Weights of a small GPT-style language model, trained from scratch on English Wikipedia.
Size: 10 heads of 32 (2 for keys and values), vocabulary 32000.
Architecture: RMSNorm before each block, normalized queries and keys.
Training: a variant of Muon for these matrices, 410M tokens, 5737 steps.
Each number is 128 + 24 x the weight over its row's rms, rounded and kept within 0 to 255. Layers, rows and columns count from 0. Numbers have three digits each. The size before them is the row's rms in percent of the matrix's.

# layer 6 attention query, 320x320, rms 0.1, rows 15-28,47-60,78-92,110-124,142-156, columns 0-159
048:160137105115135104101144116154119107100159114110117086124066129117117136152102138111122149114167094124130150131153132122153116154136138161144103110118133132145141124125175148132145106104143159117135164157134109119136120107138084101143162142188097147156123125119121125137137236121113158158138138166168091120156108116121144152110164149174148104137079116137116109133095172138061139137153134101139144141108098130146124176137110167108116124150118079133133118091134173134118137102105115
089:159088101103151135134131121072118095160134109114094146170113146125118116147108113116118111145072102096148099109112138140136137088109155138122097095162132134133100116185139111073111146114166119108148113159071106112168111112148148127113111095108137156153121144105158132121113139138148143124120155135123140090124148117121108105111167126150149134102156096152099131118172173133118130124103153131153162164121142115126115141118111114162131103122129142070138098147114129122130116171128136
114:164118115118132156131133101141134146108055121101124100123162088117119122110160150147146169141177149129112123099152151112131163137129128118161100104123136112127154103100103122175159105133069114143121127081175094149097157138139113145146105179185132124134098134167141160115148167129154123088108125115091126121132110098112114146178123157111137089134168119113107168118123092125161117093135139134116162122120119134140148147105153134109160153174140115120124121154129140138152105119096136
106:130129135101116152133121084117115112153102113111130162144108150111116109142091103167128145119149152084118134165133166095145187127131120130092139136140125160156134128144146104078102144143201167142108130123103118114152098154162129115109111132077102142128133135077125144175090149121127132145148110132127123108093159110152131119110143157151121134120105117161155073093145143148136148158113102156174174130118127100142119116136077163099131104139149137081156138125127117128107129139129156
142:109152130160153095125110116163165102123136157135113136089156124163143148133148159123130090128113132180107165083126092107129075109096154124124133083111138108104119124103124170148093138118132121087118100111148156134107095099120134126137142118151147132127099103176149085112147125162131149141075139156074095171148116176128119127155101095118151143147150156123113138114119136137122117118133133172120110144141136122133110168144131134122109159107142120178087132148143160130132135121127103
118:150143112143155126145110134157086115090133132119117075135150124116148133102165192102117138124148156172095111094135112111120099140122134132137122105145117098108110139130114136135093098106079090136122133133133148137128130082150142155112152125146159117121125096123179083099166122150172119098118154117119110118127147091141145142138123105124114158160134179093090168138108122090126105109120163137088138123134125153112152138127112114126115136154117115153085137144139146131179144136117129
107:139127123079089081103147107157148154123111092113144138113157125112130120147114116116149130122150120145140127130114138133152165143112130134117120124138116140171102153115168130139124122138118111150138144133105123085085126119133171142094123159094100117092110077111174095106128103123147117121120121142108091128116125131108122091105113084151170103150163134137107115120105121144136144113123165129080145158126133125090156165094138073116130133179161118112095143142080082125139133144152136
133:121174130096103137146100107145169130128103118121126139123070132132101122146083091144108102140134092157169128180122094166094158124114114101107131127112137141108115106143116190164165160088174109066139103124119117081129117149097079127086127125075121165144144095142124145168096129083095138145123126138131128147152144140116146084127101145137108129091111123154149114115170147145134133157168124132165105151137112125123094099137119146130138130089155119159143113108116111124081139122168155
136:107112132126127121031137172160144110086143128143156083119133112125107124090182166153154091125157083133140123111095103104128118143135113154147154155151129123119128114145157130134119132144084074156176143092132105113099150133096142119128124136153103147122121081131141103139128158147128116085142125104112154094111103093164136120095088095122111145145116110138125147116131087127139102156167152124054126076115131150117138114161174180122155136161134161150122140089138143152190145114124118
077:085102082133133137151103090128122153152106152147076118112154143138167134113137110121128155146078130139125117170174176161102124108165166106135112143115093060127138157191125120124143140139114127155144148120154140160159109150147140146135099118071164122162142147117138150115170092091158125136080137082118124129107137128124103140108181150094128146098115185161145120190136128099131108107080114132148106088125113091160126121136106110145127120119133158131143146116134131118131115094111124
058:051075134127154139126144119115104107133110166122117146157135162138123138104104110133127127148137151127164110128148100124140104111114118111124140115072118141132109144104112180106129107149147175085100112190201100143085105089137115129153133116156156145112142119108110174106121110120097105153122124131129140195131126182154148134115122154182069140109105122149151123161120115143138126144147139146135170137086118131169134103085125117145164118130087143087100110134127141112108161133102112
052:185113119122100115130148127109155110139181133141140123148119111125111157084145149139104131093077118137112114156093123148115169147087148137107149101173132106126194147151147136123112137137119145159147131081133103105160141155147142132153132087221127139131156093129149139110115126147098165081104142106161118126129155125129122149149134128129153123192184155161104115103113106150114121134150135135150149099128128129094110134165115154109113159120113134157154124114129154148105144116095136
048:128093149105098146094094100049090159140105122159139158142105154151142110112143085139149126188128140109095109132128115106131111117092137149117078177116142184149097074147120137115133151113133129084125119149121147132152164088076096125127109127076114141132084173131104106083147142144106155159137120162147111135144129116152128130125134137170101125136119111121163115099121134127100141108092157148148134144127148163114108142059113115133129132092131118098124099114111139115122084143130118
045:113110092140110113132135158128143167122072114149134108127155141115102119104123141139144128114150152147138163135164129137174127126102112096157122118172148115103217124140196132148129105134105118126125125103122151106120097149126130148130142100100160131089110128102098131150130130119145138154134120141111125113070141113164097105115104144122117138108146110102109145103135116156099137116168138125158139126145112091127125101157128124098174124137153118112169156115171137093144145111094138
114:121121076122179118127115121101150168116106153159129126147099096149163144148107130161143163191093125141118126144114139141120122111077148089135098097108112111155069162155115150070103122080150109149137086093108158139115165144159122113120121154150127136140151094133146159129138065117148175136120083117121133107129168134170123150126122176106123088153126116120101114132102135127118120121128081107132102061069115166125111124074116145131183145077152104138154092177137143110128128129099143
032:152086122153128137124106135171164165091119109116128146163173111094121116134151112139107157117088137127102168110094129112142115150166140143205108129070067107109104134133149160154103108118104121107152110103122137130153165140146171117183102118115079109134130101115131126134126143098175115114087119108137118140113128145141074104122139096146104149154133144106130164139117127131145128148128153154161174148143101126079129131118139105146131148088054102157125140152130162111095128154136134
060:130156153091136144136090128179123090115141129138125149100111136135093118156157126114089156119159148102123119131109135135134173093191095114128176157136182115146137164110139150185146120146108117127128112169144111151098169213118103130096140088127149125155120198100103134144136106148129139132152153126111129119144114137107112177121135119162130146150139157103127123155134140107110147155163133116154095102111178133126091132156103150134123119133121151090122146137092119120140110073118124
042:146118109127111129132119090107144129126108090151104096145162127085161162101161106144148122125125119152170121134112168117128119114140136126114108138123038116131158107135095127092115086107136140170174114094150106105119141101096154138163138163124112117128141100156170112120106153106150132146116093104136118112114141119123144118132022132098112104131109142146121153133176096144154125092133120109135143146141067142088162109141145167100147120103152138138111122110149140129098152140133121
053:109171129139122116144095150121131126111150122133136142126111124128102116159128133146108114146191146082106107112092144125115087101100100148110106115071098166082111155115138159116102133131139176102106091108135142097132162104188126091137154095162131126165174132109122129141149134061100161122066162162197098132125138138085147158103179089134139171116098081148114095165127162122167116114133152121130158144115106113105129114126107127132126121075165133144120166127109159159128115144106149
037:145096093114140088104152150131067076186114127121130126126119117154130138144118124115114132105127130150129144167122094129165124128123118101166131110106131147139151152124140142142111145147125137137131172124130125148109130123134103144069117123111132137114131101115128100126133105168113092110107094113118162124143113123183152106136120158140105149184139119109126148120094133085061120157098123149120151097110172133140124117136087090098124129156115141138111146133119168134115113121100146
038:120131108138149107105114108112120110152104097118135157150099111138128127198113137118122126124170167152118132093088111147138160146106126149149133135127173156109144131153140165143082176173088150092143122167097113121123149120144102134112152129163131150138127153113169114118126109102120118119143163123095091124158112134140159123067157119115158155149141131083114129116112150135080163156162091129117102171116123136157129104139074089114128157157102109108111161133094088138123124123104148
060:141104115156104134101177140137102169115101153140107139107119137113141136087168131134154115107101117138143140132164123118121129160079138140129130135093150147130136148160101099098118122136083144180162151116110088152111118130068146087174088116160106100128127140104085161137139076148093143133118150139186177112138130172145120115130153153128130112111076131128149109113104108134117097135132114134092168081155117138143137122088123140170101152086098150095136088122113121132162110135133099
064:094144126127128102097124167128147108145132097103143113147123148108142113177087140145105086143174084142108106101074115120153168136128096148147148128124106138085151125151134152140126116165113139101142108161117130095151146145127146122110110137122146166149139100122117125153113167150150107077118128123136161131151120129190162129127144152134132144167156137108148141125075114093068166127131149131124084130077186106127101099163091104114172122153131120136107135130113094110137157136129130
103:134135115125117135116127151115106115148173138144101173070140100125176154160104128126070083118111096118147182154152154114179114130166100120137079136166158083144128141145097121129115150157092143134144138091133117113139103142091153118061139143152131139066122108136120120183125142129113101132162093093148125128116135125136181140140134159112140136142129132156153142100144110091152117150122125121106107114135131120130103093161133125107150050079097127126096116094099128134108149132074139
111:111078102156082097127146092118117135161150091140165113130128154172121097148117144095061114143133107141130149125136195170113136152135138098124120117106138168089137128138158104153121147146128122148123129140160130138116187076108137103133144183139152126122174147138109125156167135125119108106108111116140116107084155114150127120091113158123179130127146135141145128177129142121166118134114112141124129117117112112117146115117091145135108133125178094116144163128076123146121136138130135
109:145140152143102118133144112158130102110118117100140139107097118112115130148115102117089158125121108129122146135135167089102146101132168110101144140090095099136111143104102131139104117123115143099138076131150118147100146179123126146109111121133167093159122134142142115165128144162138155154133099090186076133140085102142128107167110069141121134132137145071093095122132115089122140140150099126128089110096124127111121108126121120154161121111139131139069125130115120125117120096122152
089:100160123146127109106128096128118121105105100117113135149148174159125154112107139124145121145121135121149181142107121139096126174134104150139122133112116156149150121129071133101128196160125119169163091102120146137136117128137161095123144093128112144127131107134106140166167076106053156172142121121146097140102127137120122148125105125152136163131086109117090112122138120134134153127146126120102125125165119144140156116137147102157103108174153093136117120117100139126112114107126136
109:116156154124115134138106094177136122099126132118124132152116110118133129103113121061087166153152136071130091121102095090177107091142153105093125104131142123133102119132108092134107141124081136145092144139155124166121164153110122103161092145107111136058149162147097109109116139107141124117153154123122103055123069132151078108089127128144142148138134097105130123097138153176118116142142112161119154144148129126099127125102138129129104182082125135142155142115090138121130139103124141
084:153153143097167137131105109115099091124074136113117157159123143099098138154150169159155104103158137120118112080141139115144122140133170103110100174143107122135124214116117167083131105106102138109145134142108118113116106146101114107124145083081138114110130143145152138098106148109124145158145115163128100101131118117107130134129087140170109140118141150109133134124136138144116157100161143126141110188128093127145119130109174171134139155147141153092131116103125151169131136172124164
077:089155115123149143140155132151119080127125111121171159123135120106141142101166096145144145148137140154126121159090089078167136088123111085130106135125123144154127125092156111115114145095117154125120130129162126172098131146135103131118132154163146115105110134132157138119126132110161141184141134126167144099154145169156106148091112188112158106160114109092149123123112118090109145115154117153136073123159128102152107150081158129176091160151169090137123131103135141153113139104134111
123:118100123145109129132094146105119117111147090098121154125104109157111112160122135137091126130114102137126147103098136133112138128112127124147118132133157130106137111145134126130109158109136159153102111152068132163139143163124072107088151127131140131148142102082142105094133139126137150140110135127141128091122119102107204120065089152108157138108120093156149161170128138153146135133138104097132109129118143097130121151125125124159157105143130112129087118084141139110165108143125162
124:154137105119155117148175089102130105098112153090142120079136163114152136123160099167144131113148139103145089143106109138135117107146105092091105094112132120146107127130126144094122114110138146179086123116125133104118152104129134165155110099101164115137135153192101152120143112121136097165098132093124099121136113106153098147165079139121095117127125119081091114129122145125118150098117120149141137114159198163146073129120119164131075130116149136093123149155109138170140124116115128
125:108114134084080138114101159156141106152135092138170159134115151115105096165121094160098109142116109133136133059116135128144113118150129165095123098136143154148163102123096106117141148159176152137105127141121138118130171130118148109093113096144143160168124116127160152130116106129135122118133134127117095117148089152105111120123151096140124130146116161144128088118164173177135107154128123118118121138112119137105132162132152134133147092140139104095104114075137074121121134131145128
125:109142173112130135122105113114105124109141103136096110104116081133090153166116136074112121126144138155149125141204115141144153114124134144130110102101116175107153139110123115117116087083124129141147132111148139126131112162136122128130154165170083136127104111157125106129113109134088113101127133159118111136139167145120128133104117107127139137154161114143147109109119120158124092132100148163070177100107118116136139147122103094116125121133134122123124073150127135126156098072106125
111:107142103156159143123151142150110128122157153144098099138157115133153155098085135160127144111137102166102074180141144166125133116132123113101120104134107104116144159147146127142133137117105133167182143127117110155135124139172124158135110165160115095125118086149134130163151116111126106135113165144143170087150139118159136115142086176104132102123137120143087140171167097097112099088096152167088159103116134119109146118165056146131171108122149179132119138114124145137150134112098109
112:108168127112175143114174132142129147129150146108114121119110113134152163142142053125136107132163133160130094155093129129114111145145127122149180136076123088114107104138156149155158062136122133165178148155142087111148173152126126141099145191131148091072132095140133140113137150116143083106135140127130142158146137114149123133127149096160131110102146135118133122117101122148085141107111170093127106110101104136131135110124121145106116133132148167182128140170109095090125143119135124
122:152088104110098172163159092119144149145141131136143161121131157123104111183115096107111118106156116101139146084108138116137128112122121137127115111140110163167102104131162163100134157103092122120118135113134151149131150099138147110118155104079163129165134131108154088121133127161117110120140183156159156153173093133176101122167140124108111114168116151122102121118151127109160118181139098121114105118133109090152129122111150089155150123109133112107085118108102104129141149153150127
082:100160122150108121083142111127163069103116132112120112176096133099132138139109137165145142116184130151158119115083113133136125074164135137141159129150075129155160121128154159127114157156159153131097136141089131138143145153162099120131167117128117189134140111077145133171100094096137119126172160151130126135140118131160140174118135113136104172157131128086102152135165124115110114104135125113125114098108152125091155097113106138136173082156116113097154151134119111148171142109137094
085:138116129122163162112152158107089126129152177163113113165163151141194151130103126163142099082136144124108118134120159136163101119173135102123123140133129079134158132150122094127162126099123112148169129088128136161150146161109131157127143137164133149179118125120134105127124089110108058129131107129146129112069123129158150132145129167126092136132153174121157116106161095087143113144075137163156121151122123189110121094157126114123142118119124139099120122132059131143173122110108084
094:096096102129093131169118127093110100138113132136140114159080128116125146119107115105117127147113137124121108149109167110125149128134155150119157154143116162092162094103129082142128150111125126113148116167097111145128121131087150128113127147108154134130151167161127124139125077154076120103126117100090158162085149110164103118173103133134155127191139139143158113168125142163163053147140143088130163110122142159112138101143099125117119094120120108126104183111074117109140147119106070
083:183119100096089095146124124153079113127181064100156101100079110132145140134127095105119144202139131120127153155133157116143115149078156109121151140106127144127143126151176118087103137134112109117151137105109119116130127165137102121159119112133108131146095086115094147125166107146124118142133092125125117125140125102133116120149116112131133106149117122149115099130093111116132110148122152147121134141106123139128148123093131152125131076116080109118167117090169113106102171098106088
081:099103131123099106105140142154108174113109142162130138132126138143129139110143126139127141109111117128129133107111116160116154168132131137107101162066132146148138135111113117149161116183121118128145117132127143120133159103096145156141087126155139128098132173151107135116161147158144132143148115121095120116081136165160084158159161115159121140132109112141152094098143139131122109149135083127136121152125119077098088133115092114074120165151098104115130133163135127166112124137120117
076:152147111141102124134095136061138092082109115089161125151122120148132128154122155152144156096120114145142118138151102175129176108150106150127113125144142130110131124128092110133152107159092102126123162093150121169125112125137143106122096136094117140083144108100142135125101117140091110134151109139169090117071148108180129124131139156150134130107125107131089154081137120122090064111138148128109142143135143088105117152104174112111131154113143123104137096127132140118163131080136168
073:129176122107145146167115106117129136091109133084129143131144160139119135131153117122106116147131128153150126117126144057120198121149144135102116136134101140124183168162123143145112153164153119118135132111121130132144119152163149138120123098139138123104119140109112156131142136145144061138170136117148116135140138083098133094106200154141138135091141122134138137114138108093112154147107142147138115123097141164177119134161163146164100098161123131080074175116109114126110163143117141
115:128149063121173117127116128075153178121119152164122116132105097153169133150098133157144150193094132139121135162120148121121129106083147086135099086119113115160080156149114144072113124087140109162137096095113143140129164144158116098118122167152136146148160108130134167136147052123144176137107085115134132104120155135170131148128121176092134093152128117119092111141111134113121116120115082112131107065080115155117111114068104154121165157072147112140157103174128148109135131119103146
047:130128145111135112156144125081118069187093108115161143152091170124135148145134156117106105066085138100111135121094117159130095147116120094113157132179153142136156105179130120108121111101163180109096138170086157128120168147188099117127174128135165164100116137123174096148128125150091136119178142114116156120152157125127153140076144156156121129151176089124127138159096120119096142134126148112156085134152171113149097152155167168113159095155123100091101145097108109154133148120174087
088:150106090135163135120164115126143151116134165160082072139126105151192128054137125131187143129119099155167096159150144151111131117111160114140090088134114133163119117138109158104113122113158119124125149084107092130123095113104146141133089182171097127095101109145141145076132133116162145134111105162135136139112135103142110087154104160124156130110112121144108147122128094175154136105101138124116157125105099135158151116115132183125091126133115128144160106112155125115072155144106140
053:124130131093122130140105143133141136129096139131164146170132134097110113190150145137118131149134158115132123118124138132144120133100120123107163139140131118134140115154111147108146138132123129115115125128117128143148124150149116151104114100086157141142138148133138074167125139160120112083134174124093122114127139158125133146116146114134090129136115121136146128146136133107095136122108084140163112086107109125153102136164106063140167104131138123149133136128098123122214117148121156
063:178155117139159091143108133146126061144168138151081129119093108126098138143090141097116128117103127147126121140173117128176140104132153136120093141136156093144107155130151160147112105148159116121121156107135135132147150129112124165118136121161116123075126128120148136126130116123138143093182162138139117101148142109122152154142140154117125110136142112136097096130120118162102164111089152158144147149120131122156118109121107111159127126140122136097176115099119135140130134146121105
053:128101099132116107118112100152116125109142112138128092134148116138143157082114081139133108131138070117128095180145135127121136134131127116095162100136116154113135098111122126130091112082072124125168167136106102110105109115142140105142126140135150129150177141165101124100122098129068119154117131110135147163089114088148160103118095118135152157125157127102128150112151103119116092132145162121108184112120132097148127101140139154110113137102106162164098122100140151091093146105130135
045:125103091151139133089167108132133116130134127154161095132153128160118147094137112134165114138103090140160128133167120146081115134121125143149155088154114135144113129100155114130125108088136086135161177118091115112121096130085136128100134113090169115106142132116124150099133103135042112111095128120110106177148098110171132090176155145117135118070107112118143100124117100114125118106149146095109123138123073136116120133109114130135131159165162146148107133165134160134147125120127108
060:160127121158113107136163151114116120151104128115179130119119167107123134115166157106143129123105131131146105119103123129112166138116136126108166121147121124151099138161190159104112123114110132172105187118101145131129178153120150166129118101122108092154148143107155142127144152138109133123122170126156127101133109152177136107105124133086161119126090168117143108152105123126140156128106136133137127124116108145122170102094098136115101035119152138102132101118105106133161130155158107
059:086160112116122100132112126142138121146155096121117138165083122138141111144097149118116095172142145119094094165110127088171118122144111128124098101134140102113132094133097142147089134189118118130099109099125132120160150112130166086129115148099082159120170124132094159150095124135124123107137127113119151085143140090166158141070132143139142123193167112133173191154139131141129109110116108127138122090142167100103152127137120094101135167107119132176132087114072153140153163138093139
098:134116124124127142103141167128108125140159151127085154064147111123177165151102120141097075108112084131159188145172155115169110118163102123139078147169145094140133155137096113115104148138094138129134132090136103105138093165097158111071137115142129144076103116125118129181120142128105121141169083107182109153112130136138164133142134170109144137129127132153173136111146109079148104145125147104109093120124112134138083103158130136113155046092097136103096122115113108134099155144089127
105:108080114154096111108141096131125134165130096134163120136127155176136102140135124112066123144138122159162145100145171177131117149109131121132116113099115176078111142128165110142100128118134122131109126143160118140098189077126154098122146158126152140116153148123122128141149158112112114118121107141156107118080160136145107128095100176129149141123153129129130116185116135109152135121126120127124116142108099116113148113099108134134101141141198109115130148162087132136120120150135141
109:140129154146097115131136113149136102113104120090134151112098120114107138151130096126089157140106113129128135141127153096105125098144182105097142136099107095132100139086101105140100122124123142097109074126147125144088149172124125150117107111131154086154110128124139121173124133154150162170132112089192089118157099113145123124166119075147125135133141148077094090125134118089112142143144102139132101125095130129109130110129129122157154111118132134142065120115118123132109130106129169
090:084149121144137115105137114152124119089112116121103139150143186158122159105126128122156117153131137132141170126112124138102127158127101145129117124097107162155132134129075131098122182145110114179175102120126149142128103156142153093118132090110101156111118110141111152160164088109066164177133123129158105142103129141124121145124106119146136158129095111119094133116138130134145159140162123097102120127165133155143150114148141109167104111167165100139110116105095125129102117107137136
108:121150156117118128136112102174135126091126132099118141157110130105137126103103116062091163152145126068118085120099091089179108099140147109102125104114141128131128125134111084132109147140078151146088145141157125162115174161111133111160103140100102146075153159144106109123117145110146121124148160124123104063138078135154090112098132121152132152142134102110126129092118154175121117145138104169118152151146140119091117138100140125130103170077113143139156141113080140126129141099121145
079:139115111100107109149100062118143073135145098099163159140147143110138159106174121131152120113126141139132133147140136079098156154099106130104147127139085145107154171096121179115121122123133091163128131141154152098155079131104144145102113109146139151070165107211138146122129125108144089178106080100137120152137113145116113128150113143155176131096131124182143138125130104115118128116220160104108130142157135159161143098111105116133113103134126142131128167113143081211145149144118135
084:112107107156183146135095148107121168081119144128128140153086138137166166132143095160135149145059135093121133127151147141095150092119130081108138124129101173113098154122062128079122140103152149136148148116079140138142087136138126162124150132121138115099183110148149142119105082172124139126092121115138123096132158118135138130130112149156122126083163119078146109133127148095147107115136121095105133078089111136121116063116106160143149140089127125115137085110156139145171122134150139
110:127187146148090107142132105127126091142093107110140140144141113108118118145122075125123105158127169126083126143107137142123139124136112146125130155117181103090140179091110135112148154155177113119116139080078117182105134129151095125127060129139108117140095154141139103202095131121116124153176122127145158130144124127142128130165150124132124123113148092110134121121124141154181126131152081125113078094149132134103125106093093120119159100146130155143123138110100106151124118138148165
129:118131195149139091135135133141101073066132136130145121130092169127107119138147138142127107168168116176124100170140117100164097138154134152161127144122092097128161118147125144153117131100101141121109157149162127155150116092130132138123125116121129159087160145130161131092131120126115112165123160165076210140118110118138116170086078128122116108131155146120111138123113134134121105109141110092116140130107115146158124134138129117139157123131097125138113131113106148106203115149096102
112:120147118129121087131138125134156133134092115157132158134108138095162133125117095092163135125119121119088127133140128147107135160144166133124110108144084113101110099081122139092101125131158124092125119143119132064092072113142124133170104141122125121124125098153157175113140109138161112138127170102128110141138114102133110127126111116128148088153138054143151114137153139145114127118147103130144171115159157130120108134098130148122091099115122123135116113122133167193089118160139124
115:127155117102106100148111123137127119133106124144118169136154117146107103126115139146097101171119153133132133122160098129182141098120099134122133148159156170107117113151099115145114084160121144112103106133158161149122137110138133113102180100139104119111132140129131131140111126131116089083143121168106145081168155165075136124124142095116104124130128130124127113109124107103057167128145104153129094089073119142126107123095110065143132119121111097113135126153095153117111133079093184
091:111139142138071157144132125101074100120108109152132103132179134106177115118153134156114139170121138187133123117156125101116127102134133127133078164114130148119133139111137121150097087125082116122134140135128156169132128127140121149113151120160138134115153124103112108131105158138109137082172105119156129137144155157143205135126136122095128139108155159150130147149061148127137133121122120130139113126125184159111117138175129084126119150136132156163103122193122155115150095141093177
093:189163123142105130113126152109151112141151105107118138146154101139132138169106119110132137124188132105136159121141124141109132140101129119109109068101148145171061142076143111155134115171090150142132114109101132083109101107143140131119100110124114102136116162145131126106144166122132125123101152105098131105112124153120062160110138120105179130175067138116132114083081145095108135149142138117127114174119128123155140137122138130130084109124157097131137129171110165138168144096118128
129:142124120110128090142130102140178169134121109125140171104109118095114084128074092143119083105110118143154132111133117135080143158118116094117129060081080127119128101124153167140159124138118150093095108139110107104099165156112137148118104181113132090154156082151130105112127161131113107176108137095144100136074135144146114104205141146135103146149112099154133150081136163122113120108102148134181090148122127117165133089161093165139124148098155110135100117114103106088058134092194160
093:115129170142156117080118173121140122126115159093133159139117097132111157133108118122157074140119160117115131125070107094137112129124138131156122099109110141143097124132148126118107119180144184152136127111143141128082152141118123098135086128133111145146113120088119099166122154119148140085160140132122160139152131130165129127089149088129084154154148106116080122112134127157074174136100112119116179189168175117127149149150140122100118145141124108114142149158124104095147144126150118
090:101147156139155143119163138158074110126142141127075143096137147156148133116141157126136075092150110156106183148155133140163095137181091095123127141128118114136125147085134100084134098115123117134102133134113119162126133163084156104124140119134134141108142161105092123111129136134091133134099132102093119167133150149164101143096143127118128088122100134103164153130197095126100104114110132088161092096116126106145098145143109124145122171101097158121113119134144158126144112077104080
095:136098132138082129113164121131169154134112111112122114094153109166082133180140129128128152181143094166129140105162154158065081131134153116124133122162137157099075148112154135113103159102093128108104100120095116135142155108139110108116094128160108150152115200105155131139148135111143153150118111107137148148110149165142140129084144165101175099128132088133145165171115122170147140158163111126141136101137083112076143150109162186120107170146106117122142140095142122094104126105184117
088:103179196152149093170141147121138109121117131100134113093110127139131113153139085167098174157092155125130138145110157095113135133166138136139130148113110146144123110110100127131108158129126137113170132141153135150104153132160158144133139127126126107154081131122109100143119102178127153158119090119154109149151152127157105130170154098171171131129144126088117138119121120077142168117128064110111121113135124111150135122164164126172116110094126128131094101089111125114129099086091121
084:140149141118125147119138130101120139126117134110081130123143111134141167137114143123122127137163140133163178154129097165093112104141090113125121131141126144150130127128122133119104123149098100163141090132123110122125147179157156105109166122127093152137118119138119190147128125151132173136112128148137081168097147198082122163087128140159063163148056106129086096120133163079078150174158122127095083133116127134108114117134162106119142132150127071124101126100179116133128124102101134
086:122114120124145140152106113095137091069100113121133134140133115079140146091082128110118184131121125104151121119101125048169138129111126095131171098111158101134128118160115131109103155142093117133110133139095104130135105152093136124146087142109100146112167134181126080133095122129139118136145117143137123093146084136128143118098129114143101124127129126115113137108127167145134136176138108149128132140154129128138106125117131127139096140099142141143151138105085106099168106138120150
# layer 6 attention key, 64x320, rms 0.0934, rows 14-28, columns 0-159
129:149107137138154139158134139109094139132128158122150087172112109122111148139081127131142129134103102111072142037175163149124132104149160127075142173107161107125144139134122094134124136111095144100149164159134082129153137123136168093111127178142111120128150102123151173140153092128150162100116145117145135128155112123071100109110085112189125121123138146140113122148115108141102166112155124115136140134181128142098109164154123156123181111135116105044104154124118138096146118144151129
148:167108143158101100143114121100120114112070160130122143108089100128142131138124111161130108151158112141117144130056143097131113116106111118139003149176157139143082185131127148102115155120170096144120101140120104131115153134126135144145094128111134123130188204094126137127132109140167088127127155126133153132135091134136145136106117129089114118140081121119128129086155091127117096095091119120115101153107125156149124163122108133120117110123118075154102079138099083136096115122095143
057:159143126134123146138123122132156120136118097134128146114131130127133176119115089114151121066144135166110127134166131100099150129147132135119115165071114117101149148113089124138109177115088109152129138164151102107106131097142134120131167118159202129127113087153084156137103111099131078132096127126137153124111154090137114151169151134124149166125146117168142118107122137133136117152133155144134147116111116149165118118103108155135137181082139193184159128155168118149126133097129136
049:139122154138154104132157088125117169122122108136060107143128133139166120099132125107108111147076104142137134148118122146133119094141213125086088102093097114151134147110108089112142135125117163119115125118117157109098106085148111124140148130124145118097108143104143151138115143137162102137119124116119148131154144116112160135152175137178142127126139146098140204125154109140182078149094103125118159185099090106135128075121108118137144114113122116141106110128142118135109146148114149
042:124133159124126127119122166094082090117145142145126136120119145130118104153168143117085100109142148135121149133133104131173149132111132147106147162142144151126159125084139150156140128160143134108132176137159131125123167143148096124124143175179120132179126163086131159129144110110162128130141111130152121119112146162121139086121092133080130149122123109140119134154160133101136136139107162138165106055135165134154105133147093134073111124107126143114164119118130123132111086116128096
047:086121127096150096115153120084116142129103148145126142172126100142128161169169135119127119146105198130126104102067129116066136125137127124173119138165130109079112122112126161130141123142085126079113138166150158126133147121140138105126108076094114105092114104128113123119117098162145097129126141161125128148180161183131183129092149135144142161152110181124066161134122116121151113130134072157111113144101149142122148183114142173113159106138099131155143147131119133173113147143116083
045:101130106153146150129183133155149180166132171167105137154130148148140157114156118124157133126132181137087128116120098118120108155140155130113115174124094115139124108089098087159130120128126149158093113109156116135137109120131157120148144114134158112104150120127105154132161115136145139128101137116088135135140149153108166146149139111178121110119144140171083114112099164125135131120150096111150143114174121152165119162070160142123129117132144155095127154135148112158158153137081149
058:150128144135145123117114130135124125151133174149130155152100138142152157150153068134110118093111153137078134140129092120132136115104129109126119171072081139164139115131132146120117146160146188143134115124147198161124147137127100120129158111120148113131139125117091104129124112125072140138146093180131113145107177191140094149116148127138100142133111160145089071097116170111099169138091120171147124134163110092143120150168129145144119102109130100121174127133145128124131121096119123
057:154128120127105147147115138108161116114164105092107147125144144113163077127163142125115134134116119114157102138151154147143107102111098128163103088116118116156160099106135127147131097102141074146149149062103176133088111129134127090139123091130144143153095123143155145117099165130104176133149126094136141138133127129105107154122111130119169104079091106129137152126128147110111135161172120142087152116152121126121119115189138132129123136150145143102124149104140146147110162132126119
055:131124132136137135077126093087134144149113165091121131171097135143144157144159108103140151102090177154158167126089128111136130099053101134106127146136103146136167108149130139091130153128122155096140096107162165137102127143147049148156117097110123098127157138143139143125088122136122097142112080134154104105127171121147119126115093144136145170150147115156128120082121127104124189119105074120158142145174142123112129103146100139104117135111146158121142133123125140117142144128120117
085:150156133090104104131138147133081111162102083143137137124150163105095122152123137149104091140151073128130104127130140107178125129154150135140077120146142123108133121139107113168116109127114087126135119133136092123149127131113170133143103141116127098100093093082095155151146157113102125129130162124155146104096115150161126134155133143112076093139112144151114205136115118135118122140109173163137143087097107131145142148152134137144158115120116121163182112139097099165133113112140135
129:153134102110152117108091165179176108093139118130094120088118115137156096095106101124089108109157116113141125168128120140088119148153096119146059079168131098114153081124150125153097130130153085159131160167112109166123137093128199113109148117140117108153102133169117153118133141132093130132088115169090164157125120129129176140141096104099117135163129139113123081148085152148138096144139147131126134150077094140120142091149129098115150128148132104125068100119088131159159121150145129
142:186112136103132136134148177097116073125150109091129125113174166139136107077175114140128152130123104110105109159137125132145157121104185109163090122125110129130185156129106124107135166105140087115166123157101122133151117127107107108182071136113138120096115114081074092144150151142128127135159137081156101097085114146094178137110088112119104127150105145163121139135108154135107108130088092122101108082141179129076102089109142149080157073139141108154115104117134112127158128124141116
141:110107136198115115093165143132069129178135156142114117137125152106114119167146116109108124131139165091131102105144136104127121124099120124144107157108133120147138130145128117133125148080132067086112088143142135134099121154124096123161130094154113120105117115149123161162123127133113096116160097110123110109130147144114124125134099114137161140161108126142130147113114103139112144129153100103141159135108176110085118069165130159126139158120121124121112092127119155137144143080161097
146:131144138073103133114122135114073123114111127136135139101171126132100141101160149149111137129166136144139124116168142112135120145104108122044067092101155133095129114125134144110096079117136126129152122103144116151110107171137131145135103134151091171173108138172139117103149122125135071124137119123121078127139126149091132162128120127070159133117126105073175136108131123153109130116107085140139137166124144121116161132134144144154133128102138109137097153143125151113144116096134112